config.yaml
n_layer: 11
n_head: 4
head_dim: 64
d_mlp: 768
activation: "tanh_gelu"
norm_eps: 1e-05
parallel_block: false
init_std_qkv: 0.0314
grad_clip: 0.5
batch_tokens: 16384
Each number is 128 + 24 x the weight over its row's rms, rounded and kept within 0 to 255. Layers, rows and columns count from 0. Numbers have three digits each. The size before them is the row's rms in percent of the matrix's.

# layer 6 MLP down (transposed), 768x128, rms 0.0784, rows 651-757, columns 64-127
098:124134101126143131089133105128091138165137159148082162164137154138111097101103162124146159118121118145091136124081129099143143175144134149185154121153115135094122131151148129115110103102124135
097:109138149145118150046142133128141158125121175144124117143156108127184125135113139181169133085092152132087155108087127120111130131146086166098114100125148120108132147143132163118103125096110135
111:144151104094147116149099173107089165177132144137112119118136131122117161159154095152154130138127105133118140165110134146100128120144127121137102100147135131153124145186114126134153146192180130
081:113140096186096108072152118128117150164159151119116100146126114125178109086147145141148151121133124133102153137120141133144124132121128147167122113109127109081099107113174145121140180123112102
081:147163142173117118113092124161085176129129107135134181111122133095080127125126160108117104127132113126102131145139144093171114110150141123115107184151100118117127160117134140107103114146119126
090:167139141158114124136113170119133166150122161169112152131153133111178102171128154100140142118137140137098123132095151094177116120104094141124127157127117133117139150127133121139128144090095094
072:119042130111098140134093117122120142122109102157120114124122128113203110134108093135124142152114120153119149149140181141115116158126131148142158127101136107123103125097166139131145146115116140
106:155142093129106105105130119121112065137155104127124132128150154106129092159156154117139133103152117112152162138139127115064148151107180115102117141096124136149106120077173163116091135170104150
095:109133146099090112161126100099116119114147151119113159077109117153113140124158099133127125133102167172151109146141076126132148144117083125159118146159153088142177158131084175140136141128147147
083:142105141170178152104120126158093108114129132138167133137127129069109097148150160124128133106135127148051128135145108112149105111117136123141163159130111128126125100140140124139137116105120125
132:125151181095112107137137091121116133135133097166111141115140119127151110152129152119121116157155109173120101144166115131151166147119140147137147162143122102117166095129089177142056114101098126
097:122152119139156051139146125093143095110120124129119124130091108134132130114109123141149089144125123149154137136160100133172127148177113131109129132154116133130106178139134151157151123106061140
105:152151110112152141135107150119118143165129129109078155164153139159142115112142167100129106127118127090135153131130117114138123143099140124123160126090122142148120137110121125104098137142098127
125:141143097091100112121126152119089133125150147172104141125121097153142118137143120122169115139132155150162107086115131153091119155131129116138108086115156147164153122142112185175176135119120110
092:175090117123116095137088143130123090132111086119136123105084087155168134092130145147133144119127140174087139187109121128105134114131115105145122150123149118118099118096135163140136082124132087
111:102113145109148104146129114093147107095089151105142144136136141093126137075146143136115122139115133099114104112136118125142127145133116135135110116128117214149072176172169083121156123127129141
098:144123140118112148113183131133100108137127131126132071120113123093144129124147119133114135141114115143118133121165094151097123115126092151139137151158114122114138110173139106141137099123127151
101:105116129151113107132137111125139142128087113116137126149168125136117131146135137087120154118126113180115092115143108165139107116136133150123138188152117157108104095136093153174111145118175142
088:139137132155154151111112161134143158136091119145101156145140141094176116100092131143157134133109090114065156125130170102169103140115151156140138109110128122105137112158152122158093148109119106
105:124118109140121117115137149159107101119051133154107140111138137150149141137126148143151112145143153165101129131139142112141092144131171130143084088144136110127142087133131159121137139103158126
113:113140119093103138112124110143139149108156123090114173154093172143129144118118139079129113125137164165165096139086118116107120140135176120119155105101097160155102165141100120178114082128124126
088:104192114142123173077135138161097112136127117158134141175155129104159119120091152148155125122125123121087165112139144129119138120119161144108124119128144101088077081112131108099095091132118121
103:136140127103101133136122135131080099141115113139109139097132146173206126141136110182174069114138130144136139108124103127125140171110089106143130128101122132102083118115122144114155055110151101
098:128208141143127122094092136126126155125095116127118156152153159100127064093134093136113136109125155131124100128138143110146146128139116111147096175156115133127132113125124148112131122107081111
085:113102144119143112106093131133117139134102117143090144156126119106162117089095132160163154139102146150093148121087149093114160135081132132130125129115104121111162115160173105112116099131155122
112:127071136074072098089145137161114108157136142100115144096159132112123103184106139107126137141132129122100141109160143132131126107125134122131116120174118108161130130148110158160171146123181109
087:121134108157173129088126148169147135125089140139161121127133144109135119078133144111114085122153118146082158128107156074193158110121121133151114179125081115127115084140190154143120118129124146
093:122175120116113161155152110152101154150094139131082105126143107151160120088111153169110096149119138153110143097093110103157138147129126126136121117116098121103105119155151131137139153118106107
083:114111151129167122128164098118132090126092147128111153135116118123132105125127101115104166111107123123105081113124102080090132131169121159141098119095149151106150125131173135129171111119136145
089:117150130112111174107146142118126116127125169136149167138105161144133124121108183094143117143089074087117156123144148106178093126133125091156077113165088122124150184100146127135113151143125184
112:133116131164113100121128093122098113139145156167106135118109139171152084096116110128130196121134106125114136163103133130146124172130120140099130174082123101130140094139105188110072133125108143
011:129138133132132154146115115116172158103142128166146120159127128142140167066129160117067112154079138187094116088171110108111143122132129164099138134104132143127115123113124111117122097136115108
110:130141152114094115104083138127151108145098124114128144133151111160144127107097133050137132126173113153094095174182094140109146131141181111071122141138101130112093118133152160125100158151133114
114:100155153103107118120129078146145134148146137100134058163105122154092139149106154179145097121141155161135115127169132144095110129126144110087111128147107149090094181164118175153098158116132157
081:152141120148131111121156129119119085123122136113107110142127136131134146108166148125131151140119114132102157163163123102159119148135127095126124134099087100112088151126161136147088113103141118
086:125139094145130154095127106129124156140100128176128164145126143100166126116114108142113135137097055112095142158116123117130121135127126127176136097113134111111137133179131084125121143147184134
114:127090089095169182131195142160119121112119164089139161165104118132149129136114098125155124112097157168133112132119139080090135123129092108139085140142131110119127143135103168125111134145120153
101:103148110152143117112159135157092144103139148111114119159159084121118081119104143115155101125138164144133103113112125081118122159082163133153150128107140140101135122089098141146124123151169141
082:106125169138116115100158166149125087148103138157108139160141097097146114115149108126153120091071115080080131129099110074123100133151156115159122113112098113109133122148174139119112138129139104
089:119152148101158099140154115129106148128113116136111099134123151144134125160120173114145129109140115151099132101092124161136104131118135139103089183129075110089149093157174133132118155124108157
070:127126126098124141122131087106155117117112127128140102156110144132207109098148113118122107143118123151125102121145151107152094132148140143113173200160122126116115128136125146096121146141125110
081:106155118125134127135154117150096106145117137106137139141109137126150122133115178163163122125117112147060122167111172091156088132108118133135152134159094115102156115134164107146107141092136122
107:133152125160109136124135084086124137132101139174147114150122114148165145102113066063133086124105124161140095145145091095086124097199163149120135089132125101104140123134139126124135111114168119
112:097107140133138145111151101133122108106090138114113125123146058160097107140152089124102126152099175095077119130167107140111160165138109124150121145142145085102143133126123160122119145136095141
093:131137119102181092133140093128116119107146125118136158160133130081125105101166156133159133135132141146113102097126127097160088149111096144160171139132106100111184146112101175124111141129142153
081:148136148116114163139142125116118167100105155105133121080129085135181161113137103145073102127174118086117119140163083119130152132142127123119118077150141152082109131121122129093127101168150146
104:132163107115120122128127132166151096106124130105151091157118125110075164103149140114164109156100108153133108119157132127122160122124144147134085132162133101126155062079139138115149098113164123
080:131138121132137191120127173144131151138135118169092139166134101111150090095122160135141141106117061128081093150127128129130134126105100105151144155140137134099146105153143091120088125118145127
094:139177141132104149108153122135131123110093146129138142111112147124119117156121146156052162101110112111159141164139100155150138100129104152096107106122138115117107146118120089127112158138117178
085:147197131130108156102133183128106155133106142144144125147100089116125117096152164132082127132107128115110168127130088169147138085155139110085106138115125167119110132121171104134125137145126098
106:121148112127137109161111164126092179151139115149197127135116139125117128112144137114131155139103135087122073132122126082109137135167129159094151156138140116150179090163148091112118096117134143
090:137189108143088093141134112124124104075150086091128128108137150163131143125139157139108126165127110157105093110132131122132112105134170158099137108091108140101112152169136095124099115150155138
084:141169130138132137110143129145068129179115162165128141165111201107122106138111123118111134108116100121093153142115162118169142127136122097125131163162161140105117115140105156125115103137119094
133:115160149112134112095160131134135133136148128099102154139150128157115105104133128116151142134146110140101137099140132128177173137129149140106139150136100112128174078114185148111125098109115143
104:115069134112139137089148122112141123107124129132103141124194122144139154111127109104090059101137109122103176122122149115164130154114119130106162129105123100119115127141165090117103132149145144
112:167143112106133140132158119154146155110110115106128096176150129118111149153102165127074160110124150124133125147080131091143119119134095150125170134134094138139150117109098137165118100125142142
082:109161142127147131141156089155090100117073126178198136146158118124150089094123137132080102148095101143123158120115142122103126129161159102155138124171104150143132064148149134145091129127105133
091:093102130144122108149139144133109171092158160156093162118076108107125104115136103160142127142121172124104161128094160091134128129116144134138081140126129104134126129138160134121145091088093161
076:099163136138120144137129149117113115107127158150140170128097129132119120131133136150172090128170089135101088141137167121171089174124155109170132119132114168125101148124145118104095125075137154
114:138115111107177080122171072116147130128164118093144137134110085134085154137139138115137069124101115126153127095144153101152115083138080132179131082104156132132119128136161154144111133142112131
090:113136114152134108095132154099069153144112142146121120097097112128124153178142126108121173125109151144113160144140136190100107131139114129120111129097128138112110128116125094102143125137150072
101:100168169147075117124084142127145148155126117155177144111098113137106121155148152109135116109180126117154079146132095124156079142129115134159148119114155159129138140097114136099089118179136117
113:120099130119158138127143156122128158113128102097078168134138129132084183111124133159135123137164132127118109171094161119134114115118074149154122137167133132161111145122136105134112168124128092
138:113130137129124097127121129140135073127079161155129128111109114093159134075095116072168139130131104139103101149141102118103133118119132109153160130139142164097109101116119128154142134106094128
098:160189139138101113138105154117133139094103114139155136133128124128123148127118159133104124103142135115132135120100119148144138112103129148085129106119152148108118102131096115073116150168128141
112:103150124136112162115113106141139164119080094159106111133102148131142107135094150118120160168144165086120155150110164126119129134132115151148127067124134134135121067133147145136101098146119153
098:120136112117122141076137143116104149140181116125123100154112147128164131119096108151165115089063141149087149129135120166173115146151148141112135123116123125118125093115125200093107117152136099
091:105132117125112096091148107177135137107100117164182114149142086125149136107081133123125192120150141149105156139128143116145154158153144157152126160161090115106121148111182102106142110149130120
087:146107110151089115104135126133127118087106135091127106121115136114121113120151146107113140150152148131118118134088145126111096125118115134099132111169168189128118129120114155109123074134117151
112:103161165115158121111139146128149114146126093114144138139129139149145178142141167083149084119136143120112085156096125085136156101097118110121173156127141130129124086100115178118106137154078135
119:099127121113105100124151094167140142145109134150146142104121135148125124129104117133183152140051130148132166096132142150130112136124157108086143151122153120112121101130128115106137153156154161
108:137115137123183047120147136104132113098135100125119086120147066117136164137155149099168148096137149132122123146144149096158136142116154134127096147163117139109118118092151095155159125119122093
109:136137111137128145146191119133068115171125117114103136123110112140131112127132171119139114147165136118102137105133131132168089145146123114171120112081136134148149147090109175124093168123076131
112:129184076098112120151111143165157106092143119112097134167088136159137094163119117097147115138138130146131123126102107106151131123115135127129136147106122135106138108129175142134113127119132104
072:154232096138111111141142136133118120117126156137130153121162122133084109139129120121068126117102140097102152137115124148110136108140138146138127107117133154127134105139131133137138121127117106
087:084138122122148136092153126141131149141160106147118097137129135154094173143139127133145137108103100123108122128116162072149135125134131126131144203082114107110109098109123145133105128116119098
101:131185130099118152106128148140138111114112109133108150126141111131164138137134111132152119148115137169126138139162122153122135087116132095155084092160141095144095118144110172157115124102132149
114:127121125146148108137105061138155120146130112121120105169109131116133171151088153122135190170140133166127108126115142129112134136096121130106109156111155125130110142112064135100132090151155106
103:144105106115093153087154096130112087146152133108125130108096122133134158150120144155140123145150140100158133091125135154138108104127076112167152133129151129129095168171132110119164110146148099
091:145118125141105136114111177128115196101096124148142132078102120126121131127124118129102141110085140105131139116140097134118116124136096153116165137142129150068092088141110108084104133174133143
076:120070117124118130133102144089155145111106129142120102120116146125229139131129095133113118131129134125153124128130136153111102120132133165123176148098150111106110134133149130095131152140114147
101:104135114094148120146138152135120150109117122114102118152128093077123145180129143123135134103116159144124176101113120142149093089126143162106112118164147135127170132118140096094128193173122140
091:150115126131140106120102100139101145098116149141158148120054143089135128100130135137163140137136151138103157137120140127117086128085125160137122053117124111117081129165155130111100118167148153
085:126160116164173115102114089137134132143139143119122135154145117140085090125098127133181118141132155198082114134102164125136112149116082148120121129134055160129121132168116123125112119121154137
098:127187108151142110114120135143121145106109184149090145097128108114125141125169138140120143133125124112139144160120111098073096121138106126150165143110128090113121099190093115122095150151189135
088:123164161152133117115113145124109102119103122169136154156149096110140117108147084169173145145087154134115092144135142137148118150093135154113115108142098119141154123165123114118121149107118159
099:113146111137147104163146137124113095152157109128159114131151115163126158085155130157116139092108113191146082121113104130144118104150107133118198195128115154146145148112103136110170150106122088
077:153161128155159162083150113122093114085146114128121165109109137152115120120152132130133104128126145129113127145091122122134172121104128104138076120109126115133100186102135136139155156146100093
120:113090116136133144117137132152185103151130130159132122117117077101093130095081060097138114095113121129151149126121112110126137130142104140167126107133142111140118155163122120168097078129127141
088:097132116120129177114166119122137111096105153152175125147153140144150141105150122126090130136141141053074145133116141146154153133141128150171149146148131103111105122144140149123126125107157158
104:118136135144135101099158185087170150116114146122117135113082109081136179160136114131118113124104077147137182135128108151132152159125118161104147143147111116146142083132158134123095113139105173
106:128173129114122145111126156160124100141152111122146119108162120120093123123160121152139100147136067135130118134117109149171105159124126110098103109159142090150112120125096167142133111138111178
099:130126139106116128148113161102114121110126117142131117123114114158139116112151132163148135162157081133109104119167157124148127100093113102188136124118112119138126137145072115057114133131136170
067:138189134106148115117146138150117151146100160154104137123148120128050131108148136106118111107103137104119143092165102128135119126146136150112123105173131136117113121122130088122094158161165123
086:144105133120159153108111155149118125124127127143133127146127175109123133118087113129141127144100081129101117110095136119150135120074163114136158122140098112085142106154135098104114126130159175
096:120163133096172139087132131130143167122123125172148076159154096121140151097117169104119135116127098124099165135122150134136123160109137160128131141099097106075147123110134136134132108109137138
102:128122147144092120138138133167112118159090090141149121117152088143118155161162151137125131133112140143084191122123133125141125202116112108166130086113110133124113148105179141087162141116135123
103:148148136165141136140176111121061116130129133149080120118103108152083156103132131143121122112120115125085156127083127070133115141135113119133155170091116146096132106117116144156132158108107115
101:103117096111114169121117089140149112128113108108145117161153108149128117113082124124119123145130110128141084147113127081162113108141127150111122111114171099121139128114128160139129096162095166
122:123169130128124125124133099131097106142130130110085149151070178085108120098156216114129128121180141120144094131136120092158116097131123085123110127099115142150145156122153147155135138118127151
092:153133136162115102135140137181099125100128131082122146131133117165086151111133133120101099091139139172106116153125118136093120120163090131182165125162081146155127115164093159131197146109149169
121:106138142149134133101132124137110127129124139128163110139119103110134135168121130107122131145107137089104167113121142098088101153158103148117109084133111142147159107130143132180092138116116104
099:118159130120109135110140121146133176104075100105132122127166110139125137157138116138097149140147129136132141120106119108143114150126100148089133113105132175097121173176139141114109145165159138
081:129155157161123122095122115127129123108142139140114115129150129126125104086090103131139148116143124134088157145069134093145150174102127167115123141118127110102086149146114123132109118089140134
110:149130144121128149105121090124125123100129101161124120124118143134159120141113107153079138112111128134145169117124069110186146186125126123143149110129155142142090141142134157082111118145193122
095:150137126126099136094110141139138138120082136147129123119127118113150119150133107134097122114131140101131170151128105175106106121131123147140169167143147165091082120163103094072092134164140151
110:105121104100127095120137068109150131116151159122121137121093136147116079100155183113150113160160179139136126134065166135128119131127148103139146118117121125152134096081143177136093103144137167
# layer 6 MLP up, 768x128, rms 0.0879, rows 652-758, columns 64-127
086:108112114126107131115126128115132158133118117112137088185141202121147134158126050108162149122128139119166079108083095123121120119126120111158126150094140082141118155090132099088156116109128135
117:127130145165141108130096087134117150168112122145165099126132138122117079098107131153108110138102108155170159120166209114130127121105145140154143133128105104150157123158136166177123125106123122
074:144131123126150150132121129170181116139094121142154145104094095119146120110067113167101131142156141116135116102132120125132121142119138116104113114160119105191121137119152122110156131093135169
074:138109113077146138150075113158193088146097150125119118114145153131134132154092151134093104146137126135123140101156157156121135148125154073137117126144125158133137059141145154161186144142123114
083:140109114099072124151109093137128102131136114116167132161145118116119146108083101147116133172108153156158125100114143121108163121094179168167071130154073132151156124126120122114182121174133132
071:176169113134149104110158102119063150111137106100105167126120106142077130123135137111123101092127129100126117113116117121147122153119136118116089113130128146138143115139088107115136126160163138
111:129108160089145109153123162150117103151137118151124095158095090146139120144127128146123129181104115125167151163106122099148131152144100130145117167088110146104101140124131101163124141111144147
103:140105102125138143085136131155141136135108135135132112141078175179137150130115093102112138114169112143114175114121158080138163139126150166128118153143089091182150138153135136107129143149106099
076:088121108130123138139156096113130140153130142084128139134089150150169135109102115142126134145142074136163159129170156127096118131145119104101147122090151140185114106138119143164074154110119141
126:107112142142101148123105081134128161181137132200125084152122110152118105126100086143131132144100135094142136124105116138089131110136140103120115179153133103134118130087147114123136167138118114
105:112122114142103114113131142195126163106163125119088074138122171141141090137085095158123182119131130151145137107149118149143138084114153120151111175138104133128143103155189098148159133146081133
102:076116131126087155137130111102166094136160123164149174138158149105129109130124116138128107114161120165126132144085122133098152127138148139129138141154126124146081140125153138070144090154092146
123:115128157106129130156105098133148153136129100132159102154089127149180099100120138107105168164114105147154122138168152108115131128172180125145139184110100127116123113128147144107134117108140138
095:132117109142089104154149094139095148115154141160127135154137131132121087140133071149126113129133128113164145126098135101155106115135102103140154136094102125172126122131090122112102181146105151
124:134122112136140139134109131127131093160135169151121092103150083101135148143111109139116141113101098180123146159144114103129168122153176124087124145129113109121117059087116102169125131098077098
109:094139156119166153121132111122156099159132110139134147159118123092090123141120083169114172124109143112131130133132132139150106164112111123131133125126110123093129123126154127199123141142147112
101:126103066133131150130096128158120106084148131155179108124104105117174117134133104167183118143147129134153126082159107144144146123102154095173114118110107092123152098168167127110178119113122117
078:142152151092153093152122115126166155117092107125135106133078118115112130126161119108163104117152122118146101110191118147120106126153137141090142121113134118158127142128060160124173151130126109
092:154098109137111135137137105131117110115123127129154139120149113134126127132117102150125121127178086165151151120100082130172089139139138142158161163134134133159146126130127140125140125093117133
123:094122103161143111140129158132128119154134138125164097156125122107147094115132082164138129111098148130122168095113149100101117085120117106110114143117124126119134132173106117122126130115092164
074:134125133092158099150126127160131153116113099106134121120103102096137120112163114083099116176117147097151122115116151125107137130111117132129140114114113133144103131120125128153121147139124121
105:145113174134134148141101133146086101160133149110142104118126133146134097135148130165159099139127136118082115118119088149117130118111155143135137165124147103166164133129136109122126108136094109
118:168133155122124126112100132121136117165101153151125148133140109165126105159144097090118096155161119100128129080148138154143155151124137123137131159109140126170131102154102162164136122117073104
073:185106112165127154154081182060128091106120116145152121145112146158113120162100143099114119124144134153161090128115156140149139136097160145143115139122107168130135122142087162125142153093126137
118:112122133163131085113114113148133135132147158130107153114114142156119077142140107108129088125126131094133143097121110165122141108131119123094165151153132135127153114151129151120117186103106150
080:108082143095133194155074075136143118117181114144144115110134126138152149136076147133119178118088109131105131090111124115102154093098129124137174120124117116111087114118141124151139115148131162
078:134126134117102136114137084100142144140118146150151158140082168125134095109155090122178133156093135120190116158085124120111115102146120135085143114102156062179142184112135092118123167090119140
084:084111163157105128149137119125142143141142148154134124114113117144132147127097159118137137122179109153166159135110153116137146092097098143138162145170144124144134127138128114110107137124115104
086:121115135109162145117122109149181117132157128141162091144127157134158124141153102120107117150146116100130159115156122138144123136162104094132183170106115107106087105111117101152150078113094139
103:117099109185096174136119132110143145094186121176167100139106129127117083146108104118107131078155091123140120143120162114094119144149123136138148162094154103128159123090116139142148111122105136
016:125147133109110128165148080158110106133115141130170091100134147119155110186136125126187156093149125111186128154099128141123141114137128080135138133121129102143107137113169112175133156140163170
112:121111165130166116157152074121138132111115114173118117126136154072161087158139152110095117131089091176164136131106119131132141149141087100096129120136145127153137139139128092149170144111121089
123:069096121139149174093123155119126099161120125131160125128097134133131115106104138123131144090096147127148163145119152123094136125188099090153129171148089111160128106112148134118159144141122109
081:124127138086143139139119154050168144164108116145121107138130136088136128134117129121147161125148110150102112106128118158086122106145177150140133155101147165147133093180108129105169106121164140
082:144114151125130117120144097112139150116107133172124139113110114141138087126150133174151116146126118108140153112144127099134077130150113128058157116093165090156106142121121126146092134078138150
125:123118115102133128126133133132130138115133095147172140187111104114134124123124128193123119153126079141192148142127117146139080096115131109121163135132127115118136100082177091129137137146164115
092:142105135123112139133091140133151124163139165155105170078110158091086110096127128126102095118126149143115135131115180088137116154103173115108144143111104089129127110097113117123131154138085136
075:125111109150133173146084126092144113135146180128162127118108133123118102120097154132085123122111145165147123163105160134153149100140157116085122127134118096114137121108147111118169152112132093
076:145135149098149157174117088151193139142123138151119117086090148114145098108111121123093100152146128116139143124095147126156115137153128107091135115087131053144126164139119095114156133127151114
073:145107136137122111152130154142144126140138106111117125109134115165080142162155139182154117134135123126162153159110113127093204087117113101130112067153114132155139098126115160159133148105165143
069:078118108164097137134093125087123130100189146118126108137113138159118120150133119113130103066118098130141124128154144154123160143133126097100132139110126189116126054106072161146151114156100091
111:118111124126134147134101180135121107141162156144188112102150096112151133146104116145130154144146132170121152115101102156147136115128180092124094132125154112115108085141188106173125110083125163
107:122095143141118138158087157094145117129162130149136121169118099118134154141131114169132110142137144114160133139184152160108131112149164110153085158153136140139128090136144115153117111137128146
088:139108140097138104134098131135128135141065129134144125167160122107106136141124111164150143166113132104152161123116096139121146094146135148129101117120145124130124126130169124131185162109103077
080:122132151181112152144132124180108121143115116143177127154088106102108094174135102134122070136161100126174124109113148094100133145180103097102168147149127092113113145119128136115137120137092139
095:117105130134094121105130121149152161149116109134107145124066156124115111122087114150175131104187157166165136137105136117145122120123163157154135166087143094167104152165115119098106147121111156
073:119126141103150113136089125105137134147127100143111109117154166145124127162150107152157124111146112100122136082189099155121089145150121140139154163085200154107125089152118157178141130105096144
085:139123142160119128115142153116127130165144179120146131150139101101165167086096117115181127161121116124134121126142098109136146071132130110132086124104091116149193108149131118180140112078128138
078:118124157087141128106125071165145107135148091121125131122134154125114124142129070092085119134140094165173108085116138113111084156145132147137204143126171144150099119121113133110123132133124123
112:144124112139125136143127153110122117158116131140129109115119136146167115138136137151105112105180093118109127140145168151102101152177119091123120130131167147135130116127120143128127117083126110
091:129113127125142158101142100110168102116160141093089114133108128165137161116118115162181082120157127157109152121135132137109098145093156125147136104141126126134157112121168107103120122105116137
076:151122152105136126163126096108199157171097114117121141150131135091166158108139118139146148172117171132138087111152116143114123099138149113145144120136129120165150126159116089098155155129146141
128:143143173112149108128095092129095128131111129186132103130137166074143109113164143120121091150099119145125130063157124123093126113128105128121170128121136118144136114114142114141173142093126090
110:133115117112150127117136159129138118142104119132137082116097161147120104176136124129126126093159110166100153106193139122118117139130141111106116118093142092128131116125141132145177140096136101
104:104115119113167162132125077161094119115145094081130160137138176118125118138135092131147088159124085123148114139150142147109103149093117163145110129127157086135148133146110139102160118133102128
084:113093120161121193131110114127161118143167127154089153129098149143112128136112087113112125107111101091114115134125128121128125091131133109142162135132103096097145099116145140141114132128111135
088:151137154097133126130135134140101138112188102141138103154094137131146084147138118130163116112118086126163120128182145126128092073138138161147118130120141144105127106075092107136129149131151076
082:137126119098115113135129083156101127133158093131134142094133113133124114111141094145118139181145100130112146133130100105131159129129139123114158140129143086145108138179153103141113147130114177
116:143121136123105108091096119134118109138122141139125105096097122123117106147122119116135139126131114123157143100173100135091133113151132138165138164107096123113129103112168124169157110114115108
094:133106130112145129126133108135131156176160080116117148131158151143110125152143112116105188106143122125134119150142159113168107115103153170105132112142081144151146137104145126176144172080108115
099:121110161122138124097155148131119114162131114151125112144100119106126121140112116159157137180115114146140131122117130131076133115137083108178137128146119093149147133133147127110132130114135116
120:101117149161149166124111142112120177165114156120089138114098108130136088116148139104136148153144112143145154064148132122117079122105136187103114116135078154125144148160166126113206096146127128
136:115093126126161102129093133171140164142107099127120074157119122128130107130135146149137159161093098131135168104149106115125101090131162161085151112100143127115158084126172097135149106106157090
084:132132136075127115069114094120136100167124150144128146145156186143107116115129100099101125095115120145135138156105124146107127133107143129150130113191169097160087094159100116168129123111147079
104:168106151116102153117126098149100106143096129137174143141163108111112120143140095161115118149119113172154113098082151143116101151143169135119129116111092139153145131117166149137163139120113108
085:100111161164126122150147110116138117122126156161146117148142135125119083126153130143134096153118097114153158151118078113129156096171101116099194156145135135140132106133124100150117157101110091
078:152128127119094124104134140125122124063158145098155128128078102133161123126092091108119130125166130098153119154141139120130139134097116128169116136166098120162083113116115110124141123166132157
087:135134148111149150178109152095149113137107083082129128110078103089176114155119127101140113151131122199131102076162073108134144138111126144114132132096082112134135126085141122121162135117114067
107:117111157116126184167114116086130119140159114180130104121124146142125117152150101143129112121150125121138113131130141122106085127135138147112141118054135093116182161096130129168130170109132121
117:137106151104131126120116116149158097165117158111158076138141137094114087134144119135108096137090152160111147140114162125128134098148140103133123133157137131127106151097140077140189159149126102
109:114118142111122118152119144124110149095162119161160109137129117066125112143102114167156119131147089145097134127123103156109155098136111155127168158147184134137122071123139115131134134142099114
114:096109169123146108107080120145139167137136127147097152105095138070155138154158144141145113140117123140129127117143109120098109125119151156086165133101142104132166138195139160156151173110128064
114:131117167149144111152137096081135152135091084165145152147125160133110137140116137100116191114101140127141095131141121122135138118144126141117105107083117117130122144112106119150189157136125096
069:100129133135131157103112114159128111129136090112124099166117087128136107146152130114102073106130112140203105121134116155126137101157119117128179127167189140138153151102143147116148098109132116
073:136108140128118105151144115096127130141152140122115086171082148140135150166167092091145098144130108141121119133153081136124129106150096127132153184123177138108127062131128146154137123106097103
108:113133102132132138141096133145147135123162135149187115163077125099119077123115119139122117099125135108104168126114149150103145136151118094107131171142124130118114115144180148126133118141149154
107:136106144140131099140142124101133149116128117152131049198151150137154122171133117144129100114147099123166097106122140134139143107127102148107130113125083096150143123154092107139170130136111101
109:122130142147134160127148118133117126122147139122166129147123131114156107088128115128102115116158089156134145086162130105140134137117146126162167098143096118128178077127143096112122092098140115
080:130136140145140141190118135169092115121157158151182141149133123138140137117140111127142116143178143103154112092161123108118163133109115087139091137105075087137145166153126162171142109154140131
081:133144125150170107108176123140129116140174100130122132134121130155074133130141169137137151123125132136094103142117128116167140103120110094132059089154100143163142135154096143145117078099124135
110:095123124064133160116080137152125111130147090132131118101090114125129123154086146163143154126127139164125158087124148107115144094115134123115138167114130151126098163164149140170141139139103106
089:149098122140108095172148107131119115133098146167123153105146112113101106158106124133162149149188100136182138113102084144115130114154132176099141120166091101168151171108141128131138161118065153
077:152122157050145110149130128162089122117133101161119140125116105096113101142135126163145111193151133105110168136147075094148130092148147156122149124158160111118096093121166125119164158128137134
097:131120134080157113170128084119121155130143097086113149110119162115115133146112102090117170173109133125131132076134138157164130171108151182103152117083130085134120127114146152111142100114097167
089:166109119107129148136121126147109144101128115136172148146127135093151088117093117088081094162131135120136129110112168098084143141090106142094124119157138113136098157125184116134149158136119157
105:120105140114137157103114126113130144141081176114092119133100128107113109166115115077136088167129131085137153130118167153105119171123120133160072086137109116110148138156129126140119096147124141
074:123113166131096114189124115137136098155177131126157124163108148110121115123103137129102105146160118095154161122141129096116100109136137144139155143160131149121104124130120143172098145128129116
130:108108163109163129160092104180118135113135135138130128173084152174111119112129102136145133130074095125158132129160145127116125139116125114096121122132158128170084100117144133149119127148164096
082:118126146105123119137119091142112164149142088118123119099096106127109103119129129113143106133128130141145126130194134127124100139161109134086120080094142100120099106066121135127157140154144071
118:093125143118142142158136167125144134148156132163154112125108093102149104144068131128119123130152109120136102109148112101115130127124191163153117147142097158175108122116107118161147128139123172
114:108137123141149154130103094161137206123146156159149096147101139094131116106128119109130119138143090097119155146134149123165087168098114132103151156102128110173121129097157085169148144121110108
104:124081101145175152127114153130165123164118124129155128146060118110135102111119109100127133108110114138105143113103125128114082140165097128145125112166083148147120132116142125133181137100122147
073:120102129111127147111104172140141095134099126105159172114061140100161118168136111105100131167121120139158113138125137130108144113120100160130177149118105093137148104110132139114135113110149105
077:150105112138117140139108147078140085110145143129171129168112108145137158153127135112124105133127090168130120133135132143142113158091144151147101149166099181147113093140104144160118151098123161
082:132119095119069134092129148114131135094152131170148129118099130112103092144150102128111131150103090112146124158094162119132156175108100120106124145129137092110115149096103152142132141111089118
096:114113116106105154127139076101105126149140119115148164131125136121145133107169100151145156127073109123126112094112082130155110142134182156118149162119126140146189127114126136106155124094122131
086:148103106106142121107109090100099116160123111176130145153111189118124133178128087122139141135121125129114128142131112139112104138159127159117157119081202118133114111156138124130140145080119156
108:141108148105131079123091138133116117141131154133118129143107074114120098151160121159137097176098100134161095131136114169137134127116148129085089126114138141180135097170139160142130142105128100
113:150142183150195107142092136116110091180135134161109084108148126120184154161115111115136122172102097141117147106171133122086134130112154164110135153127137143128098090123115127130131151124141109
089:085115153116159138137122123082163147195125136133100100134152139113159120115139092161140154131109109124144162080130129135091111117139122135095132137108143127179143118117122121137130124107108112
128:098105140123141158110100151110147115117165107158150078158105166117115099161112127112119135149093131107136126139116170123149143099092118126119169146100148093104144079120101140159104122102108133
089:142120134102124130130124158119128159148140154112132133150148138169172151111136128145143134126096129122127121162155113155140138099116095086138060122094101138138152105107160142120142134124126121
071:120123137073161155175086114147181133160118143136094125122132153091125128099100147145130113096122170131140127096143142136154117080134148123114109140102130111125146130117124110101216126136154110
113:111109114162101132123135147182142122134180149132168157135136109138100146141096090158138140111069131105081100139106165099106123089122132146145132165160115136138131114103105104175156154083124164
078:092128143105148089130112086164140098132181099112112137164156117128080120128134141136141154144139129138144106109122183109134099147116163124136168121144175125150153148106125119082128123089111131
116:150103097145110125137119136102140203164126098123120108128093134135164138120119128151124099115145105184153168093127111115118106106091118119128149093144126118138099121126127132081117134147127146
077:162132143164144156153104094098153128114135117131117120140122131142117080144134101114163094140112154161177121163098096144146092158173125130107118104072116091150173166095103100121144162106097111